Part of a small language model's weights.
Size: 11 layers, width 768, 12 heads of 64 (3 for keys and values), MLP 1536 SwiGLU, 71M parameters.
Training: a variant of Adam for these matrices, 561M tokens, 4278 steps.
Each number is 200 + 40 x the weight over the matrix's rms, rounded and kept within 0 to 999. Layers, rows and columns count from 0.

# layer 2 attention query, 768x768, rms 0.0183, rows 310-343, columns 0-95
174,181,138,199,202,308,202,180,223,251,149,225,250,109,296,238,180,236,278,223,254,171,242,219,222,181,218,157,227,202,217,187,221,196,234,154,245,239,245,237,225,246,242,242,143,201,257,259,132,224,170,172,188,209,218,191,145,157,136,182,170,182,193,266,225,238,239,286,211,202,198,190,214,198,190,228,157,141,174,178,284,226,208,226,210,222,274,198,169,307,165,216,141,287,185,201
192,164,212,154,148,208,179,214,244,213,238,239,225,231,186,216,230,326,243,243,224,238,240,167,164,182,101,140,255,168,153,232,183,224,213,297,226,268,219,178,273,192,231,193,257,198,287,275,119,195,179,145,261,183,167,219,169,207,255,159,275,172,148,264,198,96,252,227,138,226,136,183,227,203,269,212,221,155,169,104,258,117,157,150,271,127,230,213,261,202,183,232,183,233,193,260
207,167,239,197,206,192,195,204,245,162,249,252,264,231,235,195,265,202,210,170,228,157,144,164,199,201,110,229,235,162,120,219,254,191,210,250,228,108,223,183,227,253,177,178,278,254,242,244,175,221,205,164,202,177,148,220,217,257,159,214,152,157,258,200,253,229,183,218,272,217,185,209,107,203,180,220,295,221,157,143,212,151,204,194,239,184,161,176,223,227,189,166,191,202,183,243
248,222,107,187,245,233,223,188,256,99,246,199,220,95,178,158,148,221,283,245,210,241,196,216,229,196,116,207,203,168,288,189,161,160,229,246,167,190,152,280,191,213,153,228,256,212,212,209,177,212,216,300,214,220,164,247,212,214,224,194,162,154,157,184,252,179,173,191,224,263,194,148,217,231,214,257,218,216,167,165,162,242,107,172,187,145,247,172,147,232,234,242,173,326,246,222
214,176,248,149,252,265,206,189,230,208,248,215,179,170,222,191,244,179,241,199,166,275,199,121,143,119,250,164,189,221,246,312,284,180,213,234,118,172,195,190,140,223,212,180,246,150,224,202,263,120,201,209,106,235,183,220,245,163,143,174,280,176,177,216,161,184,158,153,174,186,243,227,165,200,220,250,149,177,239,249,262,282,223,165,214,192,342,252,173,199,234,234,143,190,230,161
216,217,220,243,204,269,205,242,268,227,216,222,228,162,233,200,178,197,207,244,209,97,201,245,314,212,220,164,244,239,145,232,222,265,195,163,223,231,245,205,183,300,183,196,210,330,272,206,176,232,213,236,168,185,240,218,94,214,237,227,196,172,276,260,177,177,192,255,207,222,261,237,190,190,176,231,224,209,261,239,175,76,258,177,153,183,170,191,120,194,220,190,125,159,135,189
184,232,260,185,263,241,136,175,249,225,222,127,150,211,263,231,248,230,241,233,179,202,279,205,237,224,230,205,195,226,216,200,266,213,257,178,234,221,185,198,128,231,189,152,163,197,231,199,181,207,99,208,205,261,201,158,236,180,191,208,197,370,130,198,187,259,157,135,173,219,225,233,231,283,197,278,221,197,161,252,178,136,204,251,155,232,228,197,199,170,226,190,213,184,180,241
214,182,156,197,216,226,173,258,193,199,150,232,219,172,244,186,165,205,168,246,198,201,177,163,217,255,192,289,189,125,188,140,128,304,224,149,218,225,170,229,202,243,243,210,147,245,206,239,203,203,202,177,235,223,194,202,128,190,185,207,167,227,140,237,260,218,183,168,162,131,243,221,123,84,184,270,206,173,211,115,119,164,167,248,224,193,212,196,264,143,270,236,206,202,200,209
188,195,131,217,196,135,200,180,117,151,217,210,148,246,149,225,201,208,185,174,160,142,142,194,286,150,219,132,159,213,282,174,144,157,187,222,269,97,234,169,187,205,164,219,205,218,141,147,204,225,205,262,200,228,194,195,281,277,235,191,251,116,227,182,160,174,239,77,153,132,161,260,124,168,96,105,143,233,181,178,222,254,190,214,291,159,219,174,248,187,187,202,215,173,221,202
185,137,234,236,272,211,187,217,219,211,209,146,173,197,163,180,192,207,231,224,213,191,138,249,217,196,224,115,212,161,233,217,167,115,223,214,194,261,115,231,145,228,211,162,190,222,228,177,208,229,120,246,213,173,194,202,242,178,229,190,195,206,219,171,179,199,253,200,184,176,214,225,202,193,208,216,196,208,249,179,208,195,215,280,259,148,215,171,189,204,206,223,207,154,213,214
209,138,200,227,170,180,166,228,245,203,226,228,265,141,185,206,204,219,212,180,194,203,244,143,195,236,167,219,244,220,182,186,179,225,232,183,201,177,258,222,208,224,215,171,213,190,169,180,195,145,215,197,199,213,148,207,171,174,245,137,165,222,148,211,210,226,226,200,218,180,198,249,256,180,162,172,215,226,186,204,166,249,218,162,181,267,136,155,164,188,214,108,176,164,121,170
166,252,250,222,182,219,177,177,197,291,148,220,196,242,280,209,252,186,191,127,113,155,156,168,134,212,171,189,187,220,228,181,168,237,224,249,245,160,191,199,190,227,220,243,238,234,244,274,191,211,227,187,232,222,218,147,186,202,199,141,207,226,188,214,237,168,168,158,154,190,141,228,179,292,277,122,217,193,138,229,163,318,199,131,183,199,198,138,240,210,131,190,158,163,186,165
201,228,260,192,260,206,193,167,139,155,204,201,203,244,195,196,193,196,191,202,197,212,156,244,148,162,191,203,199,193,206,175,201,113,224,201,174,171,216,206,185,218,175,257,164,228,257,228,155,248,221,234,175,240,198,212,213,174,212,208,202,211,267,182,194,139,170,154,278,216,225,153,209,139,194,207,172,161,257,169,212,177,196,184,205,165,183,198,188,212,197,280,216,215,230,188
226,118,165,191,240,142,193,177,198,165,300,187,216,216,114,232,215,230,203,246,250,222,236,232,211,178,196,185,183,206,169,176,167,164,217,249,201,195,265,204,265,167,175,225,217,146,150,88,227,169,231,178,160,185,171,212,180,234,199,192,213,189,211,247,197,262,217,196,243,227,251,162,234,204,156,213,118,206,248,204,212,210,146,274,189,193,104,217,161,226,244,228,239,217,222,181
136,197,150,216,181,238,207,187,266,211,148,183,205,203,234,227,161,236,234,210,194,189,202,171,136,201,180,280,175,169,215,202,203,258,197,204,188,210,192,177,216,173,224,182,210,189,162,216,178,166,239,252,272,206,174,181,169,243,201,182,162,146,113,250,212,150,230,177,145,204,143,177,170,197,254,151,210,245,163,206,229,195,215,170,218,198,213,172,180,192,187,157,170,231,217,175
206,262,196,211,177,208,223,203,186,242,168,175,198,173,202,186,191,168,206,167,144,152,188,188,164,191,215,185,186,239,193,230,197,291,165,161,229,192,231,242,183,166,201,177,190,194,243,219,190,191,204,219,203,141,250,208,182,203,209,198,189,269,164,169,158,152,243,212,164,141,133,255,177,173,276,168,212,218,181,216,246,178,234,210,188,229,239,130,204,169,217,185,169,210,174,197
250,176,234,130,227,205,218,206,239,224,151,194,212,203,236,164,187,199,201,150,165,184,146,210,187,218,159,251,171,244,156,144,187,210,216,249,229,217,245,238,186,251,229,181,203,239,234,205,179,201,195,240,178,179,122,241,156,228,212,251,228,228,177,172,206,205,196,126,170,191,180,179,119,160,237,160,221,232,112,165,218,167,216,207,152,256,220,147,191,154,161,175,196,148,168,183
201,190,150,168,169,185,214,203,185,214,268,194,200,251,235,180,165,200,195,220,213,213,176,213,223,179,188,182,195,208,194,164,172,213,251,206,212,184,183,161,209,144,185,204,208,244,198,193,173,236,186,229,240,160,187,244,306,197,222,196,216,251,221,193,177,209,257,187,212,204,204,206,242,160,164,233,237,209,178,184,187,145,201,247,232,104,156,208,248,232,103,213,237,165,222,202
227,214,236,230,241,201,200,156,207,204,266,166,226,217,191,184,177,183,135,225,221,188,171,222,190,149,230,195,160,227,210,213,187,147,211,181,188,183,191,201,215,224,240,217,245,211,151,171,135,202,199,174,155,200,244,205,206,188,226,196,212,172,262,166,189,244,238,220,229,171,221,222,274,198,135,219,159,194,235,171,215,206,161,213,182,197,173,184,182,234,187,212,176,215,194,148
207,159,196,218,190,194,204,182,226,212,258,218,217,184,204,210,155,232,161,224,219,209,212,155,267,185,198,188,169,213,233,185,211,172,250,244,201,259,194,210,232,204,190,214,190,173,209,170,261,230,249,194,181,190,171,242,219,165,128,206,178,169,198,221,196,210,215,218,219,215,170,181,212,155,160,169,155,214,242,177,204,207,202,179,197,188,185,241,167,201,134,220,245,171,159,209
250,172,177,268,199,198,197,131,242,158,220,207,178,178,174,187,202,242,184,217,221,264,219,149,244,192,188,199,150,206,143,165,161,148,232,210,172,165,156,214,174,206,218,157,265,174,193,182,192,244,193,204,170,203,161,197,169,220,198,187,260,159,236,232,216,244,218,211,207,228,207,181,272,175,105,213,130,180,228,207,165,193,217,225,218,234,212,171,252,223,199,171,211,184,117,237
199,229,158,223,168,228,187,251,204,183,167,204,185,208,197,202,174,216,263,266,222,250,134,246,218,201,188,173,162,186,167,185,163,231,212,211,249,228,221,219,184,147,182,208,179,230,189,174,228,177,197,133,217,162,187,262,127,187,200,163,186,242,194,229,218,257,263,213,224,197,123,215,211,165,193,233,212,176,213,215,213,218,172,188,213,171,190,194,213,187,161,184,226,207,226,181
222,217,227,198,231,171,213,155,201,242,285,185,195,198,169,140,246,185,151,237,200,211,216,188,194,180,262,288,172,172,209,196,180,141,138,221,186,230,183,240,183,218,252,220,265,137,160,182,206,219,257,257,182,136,264,189,242,219,153,157,182,172,262,197,176,197,222,238,222,200,242,237,240,225,181,225,149,187,248,236,179,217,205,239,202,213,174,250,186,250,273,229,228,224,193,220
192,251,185,171,187,162,196,145,249,208,198,197,192,186,155,187,242,124,198,213,168,147,169,206,203,161,273,188,233,236,215,245,214,219,257,232,162,212,231,222,207,316,215,194,241,231,198,248,232,213,202,169,264,140,190,217,173,226,215,179,218,236,176,252,197,186,163,180,124,171,143,175,184,226,180,184,202,220,170,151,190,141,185,187,140,192,225,223,294,182,163,115,153,166,170,195
219,222,230,231,159,196,205,158,206,170,244,163,244,202,155,179,243,188,156,209,186,223,165,206,203,117,170,205,143,202,217,212,162,199,178,197,211,189,202,187,235,230,187,233,210,167,206,157,213,222,158,217,185,230,145,212,205,210,209,209,199,167,225,171,229,194,147,226,227,167,174,201,209,179,152,190,197,214,246,150,204,218,185,255,190,260,183,162,216,222,225,172,216,176,180,153
130,241,181,166,187,212,162,218,201,218,155,258,211,199,213,204,190,212,216,237,186,208,165,212,259,177,215,237,190,245,167,223,236,252,200,220,197,209,229,234,190,180,129,226,168,212,193,191,237,197,190,187,215,247,141,182,122,171,166,182,168,209,240,218,167,197,229,187,122,199,183,162,165,224,200,215,300,217,222,153,245,233,151,186,179,220,190,161,188,183,151,143,227,209,200,183
181,191,196,191,188,219,175,245,201,200,234,184,184,253,179,212,146,168,203,307,186,249,209,194,258,199,174,243,196,232,175,185,174,207,208,202,212,124,184,180,150,139,169,227,179,156,214,164,191,254,211,202,156,211,170,199,178,204,193,149,172,204,230,201,192,263,208,245,227,241,174,192,214,223,187,239,217,105,178,237,185,290,133,234,186,223,153,153,225,186,149,149,239,210,180,164
222,186,248,177,279,160,254,205,142,214,207,216,200,190,128,211,170,188,207,211,181,179,182,142,186,279,201,194,202,239,229,249,180,192,213,172,153,181,249,209,152,203,211,169,182,250,169,210,192,199,143,214,229,170,125,243,247,263,182,189,197,241,209,167,228,185,270,176,199,235,185,212,215,187,251,232,198,168,190,249,178,112,274,201,227,186,245,208,175,224,208,240,236,202,156,198
198,193,186,206,171,176,229,197,198,227,210,102,186,202,223,132,236,247,178,142,224,199,244,207,180,147,251,240,174,151,219,217,183,159,237,276,171,160,202,211,234,220,259,144,213,218,218,191,203,113,206,265,159,190,175,214,232,214,191,222,133,181,172,162,258,170,184,209,203,177,205,250,151,244,187,154,230,191,195,233,257,178,149,147,254,198,167,179,174,199,188,303,219,174,176,222
255,217,221,257,224,195,224,199,190,151,170,196,194,274,164,264,178,246,212,326,195,230,179,188,243,168,200,215,206,121,241,103,196,222,240,187,223,306,184,202,214,198,245,169,156,195,205,199,198,140,205,264,187,176,200,216,203,168,172,229,195,169,223,167,99,227,121,162,245,185,266,205,214,168,203,240,209,182,264,205,209,269,230,117,199,214,235,143,217,215,187,223,242,203,190,192
224,253,153,225,229,232,197,166,220,185,196,198,174,220,191,184,232,205,176,162,205,164,213,189,174,211,243,145,210,221,175,167,246,211,250,238,199,224,231,197,220,213,211,220,189,188,220,270,230,188,188,213,251,233,250,147,179,178,267,206,203,240,238,243,219,168,165,150,168,147,207,172,145,201,215,211,209,207,160,226,179,208,172,224,220,187,224,178,213,192,194,196,160,177,119,233
179,233,212,178,196,207,170,238,225,198,150,274,163,157,173,193,189,210,201,214,210,187,158,251,260,226,225,201,212,189,207,199,197,216,211,149,231,207,158,200,181,187,145,257,227,199,214,162,243,260,212,150,203,139,156,248,165,223,193,199,236,191,202,274,179,174,169,171,170,140,169,207,160,237,195,211,226,246,198,227,266,257,243,219,184,173,316,136,217,231,161,130,167,134,195,178
204,203,166,206,194,190,213,203,169,154,223,265,187,194,142,244,229,215,120,327,205,235,199,200,198,153,266,235,226,166,230,250,153,216,217,167,190,245,165,175,223,133,128,179,212,213,260,176,253,173,152,220,243,238,129,265,168,228,146,266,207,182,208,200,181,220,242,203,164,172,234,213,198,175,225,175,205,240,233,216,198,230,239,169,183,188,192,180,225,212,172,220,223,166,189,195
212,135,200,143,259,202,169,169,226,228,211,199,252,209,160,193,147,149,222,223,249,162,228,197,190,210,185,235,212,273,146,265,201,184,175,170,119,187,199,169,180,243,188,201,214,184,218,161,169,125,188,168,183,212,259,205,204,200,190,163,180,234,191,177,187,222,250,242,223,184,221,214,219,161,169,174,184,138,165,166,180,164,156,254,244,217,199,137,190,143,225,195,182,241,149,231